Part of a small language model's weights: 13 layers, learned positions.
Each number is 50 + 15 x the weight over its row's rms, rounded and kept within 0 to 99. Layers, rows and columns count from 0. The size before them is the row's rms in percent of the matrix's.

# layer 3 MLP up, 1024x256, rms 0.0398, rows 31-36, columns 128-255
101:49 68 27 25 53 77 40 18 59 51 70 63 42 50 58 31 65 17 66 36 58 63 55 47 70 39 64 41 30 74 37 81 66 35 40 64 35 65 57 42 68 61 61 52 58 54 63 82 40 39 59 50 71 48 59 56 67 30 57 34 28 66 45 07 47 54 75 64 78 49 70 39 47 48 55 70 41 34 19 61 73 37 58 32 63 50 70 56 39 92 32 36 48 57 80 41 29 43 57 79 67 29 57 57 48 56 52 50 39 33 43 54 63 23 55 53 60 15 28 50 58 41 59 55 59 47 58 59
100:39 49 29 43 60 59 48 41 45 58 28 54 55 67 60 71 20 66 76 50 35 58 47 52 34 57 42 54 24 41 64 51 30 33 41 87 44 75 61 48 59 46 25 30 54 50 41 48 66 33 50 50 42 34 50 48 45 54 72 72 45 47 41 45 63 51 58 40 58 50 30 62 34 64 30 38 48 67 31 48 77 26 71 57 39 48 47 63 63 39 48 66 67 33 25 70 48 87 06 47 56 29 33 52 24 72 73 64 61 55 47 52 44 48 36 71 77 18 35 57 65 59 41 56 59 64 31 38
097:39 72 44 37 64 23 54 57 70 55 39 41 60 65 33 31 33 29 29 49 45 45 56 67 41 41 74 33 46 43 47 50 56 40 31 65 42 42 41 46 70 58 55 40 36 52 62 60 70 37 89 91 37 73 60 40 39 51 33 69 56 58 67 58 56 50 64 57 36 73 41 22 46 22 38 65 67 32 27 36 19 60 51 35 69 47 42 65 55 55 20 33 32 42 35 62 62 44 61 40 37 48 53 46 71 76 33 36 60 49 60 75 57 41 40 36 57 44 36 67 45 55 75 62 48 63 85 46
103:56 48 45 54 58 42 45 46 80 25 55 46 35 62 44 57 41 52 69 57 39 49 88 23 21 69 40 36 35 37 43 62 45 55 62 34 71 38 49 71 59 49 31 31 58 67 45 57 56 51 38 47 59 51 46 67 40 36 41 80 41 31 50 57 71 55 65 50 57 41 24 49 35 52 44 60 56 70 87 46 31 57 49 49 37 39 48 69 28 51 64 61 45 55 46 34 47 71 13 31 46 44 37 24 52 67 59 39 41 56 63 39 29 62 36 52 36 58 41 79 58 32 38 44 28 25 37 32
090:53 60 30 61 38 62 48 58 70 46 82 60 53 68 68 68 38 50 55 61 57 39 47 42 39 45 38 20 68 54 55 23 34 28 31 81 21 72 24 23 72 46 48 36 68 54 57 52 70 44 59 72 32 62 32 55 40 52 22 42 37 82 40 69 40 55 64 57 46 42 43 52 45 44 52 29 73 53 63 58 47 77 25 36 63 44 69 69 53 46 32 42 70 41 39 56 60 75 36 75 58 34 32 28 42 50 59 55 25 39 63 41 60 59 46 42 74 53 35 87 70 52 39 67 64 27 64 41
107:67 57 61 58 89 29 71 54 53 70 74 37 37 48 79 59 47 46 63 34 43 68 68 91 31 46 63 45 49 51 25 48 41 42 42 48 21 55 50 57 50 57 50 54 48 40 59 58 33 53 64 49 47 25 42 48 66 48 48 72 21 32 08 59 30 45 47 66 37 39 43 63 24 41 53 78 45 58 34 58 37 35 17 63 63 69 43 51 57 41 56 55 43 49 43 50 70 66 10 31 43 45 29 58 31 45 61 48 50 38 37 56 68 35 63 55 59 57 57 42 67 38 45 57 64 63 46 31
# layer 3 MLP down (transposed), 1024x256, rms 0.0321, rows 31-35, columns 128-255
099:22 49 66 51 48 24 50 47 60 41 59 45 65 53 44 45 43 68 39 46 65 33 53 70 33 12 37 06 56 57 62 43 49 42 63 39 94 41 33 50 70 55 67 50 56 20 46 42 50 48 42 47 51 49 52 43 53 51 52 38 28 73 24 61 55 38 42 71 32 55 33 72 17 66 44 50 56 56 50 66 41 59 44 83 58 13 40 63 43 51 40 35 46 63 66 64 86 17 37 65 58 90 65 38 33 67 45 30 58 56 58 38 38 46 54 33 36 37 36 51 48 65 45 10 40 56 31 60
099:79 63 74 61 38 52 64 35 52 64 26 64 23 48 45 53 56 69 18 59 32 41 40 32 29 44 46 68 61 55 35 61 36 67 51 40 27 42 40 40 57 64 56 57 37 51 39 35 51 23 51 42 53 91 37 32 50 79 40 33 38 60 60 55 79 68 43 89 50 50 51 67 52 46 55 64 32 60 31 54 52 52 60 10 56 42 46 46 61 58 50 46 61 50 72 76 66 46 50 43 45 61 49 17 46 63 44 52 59 54 34 46 55 41 54 40 52 99 46 52 53 38 60 60 55 09 61 47
091:78 43 47 74 45 27 50 35 30 62 71 48 41 69 65 44 64 30 42 57 50 44 70 55 30 41 60 43 67 64 44 62 45 13 67 67 53 23 32 55 30 44 44 58 56 56 43 44 57 48 42 31 42 65 31 58 62 74 57 50 65 56 74 49 66 46 39 53 41 57 82 44 56 44 40 34 46 63 45 74 61 52 57 41 55 16 36 53 51 42 31 47 48 46 06 47 70 42 55 53 39 55 59 31 59 49 22 37 49 42 46 26 39 51 53 41 62 60 21 47 60 74 61 80 81 69 84 42
093:54 21 22 67 14 46 50 61 68 34 29 32 46 13 77 40 54 49 66 47 50 52 65 48 59 80 34 28 42 49 53 45 62 33 43 30 23 75 62 68 55 35 37 54 48 60 23 47 68 23 26 51 52 51 46 48 40 70 43 49 44 65 58 26 71 33 48 28 47 50 33 42 29 41 59 38 56 67 67 34 51 65 77 79 44 53 28 63 42 58 62 37 55 43 58 50 63 50 65 48 61 52 52 53 30 52 60 72 50 74 67 46 72 19 23 53 24 56 49 87 41 79 52 42 69 58 66 47
097:60 82 41 48 46 36 52 47 55 41 36 38 49 58 29 52 55 59 33 53 20 41 56 62 31 54 43 67 57 17 68 67 64 42 56 20 54 13 57 58 17 37 34 48 55 61 33 66 29 79 37 57 32 40 47 43 51 44 41 50 50 36 67 46 89 55 69 28 33 59 45 68 49 78 36 76 29 55 50 58 62 46 57 39 45 43 51 46 54 38 48 31 92 64 36 50 37 80 40 44 69 61 52 35 51 43 52 48 78 44 50 53 22 33 16 53 80 55 54 19 39 23 72 34 31 63 52 67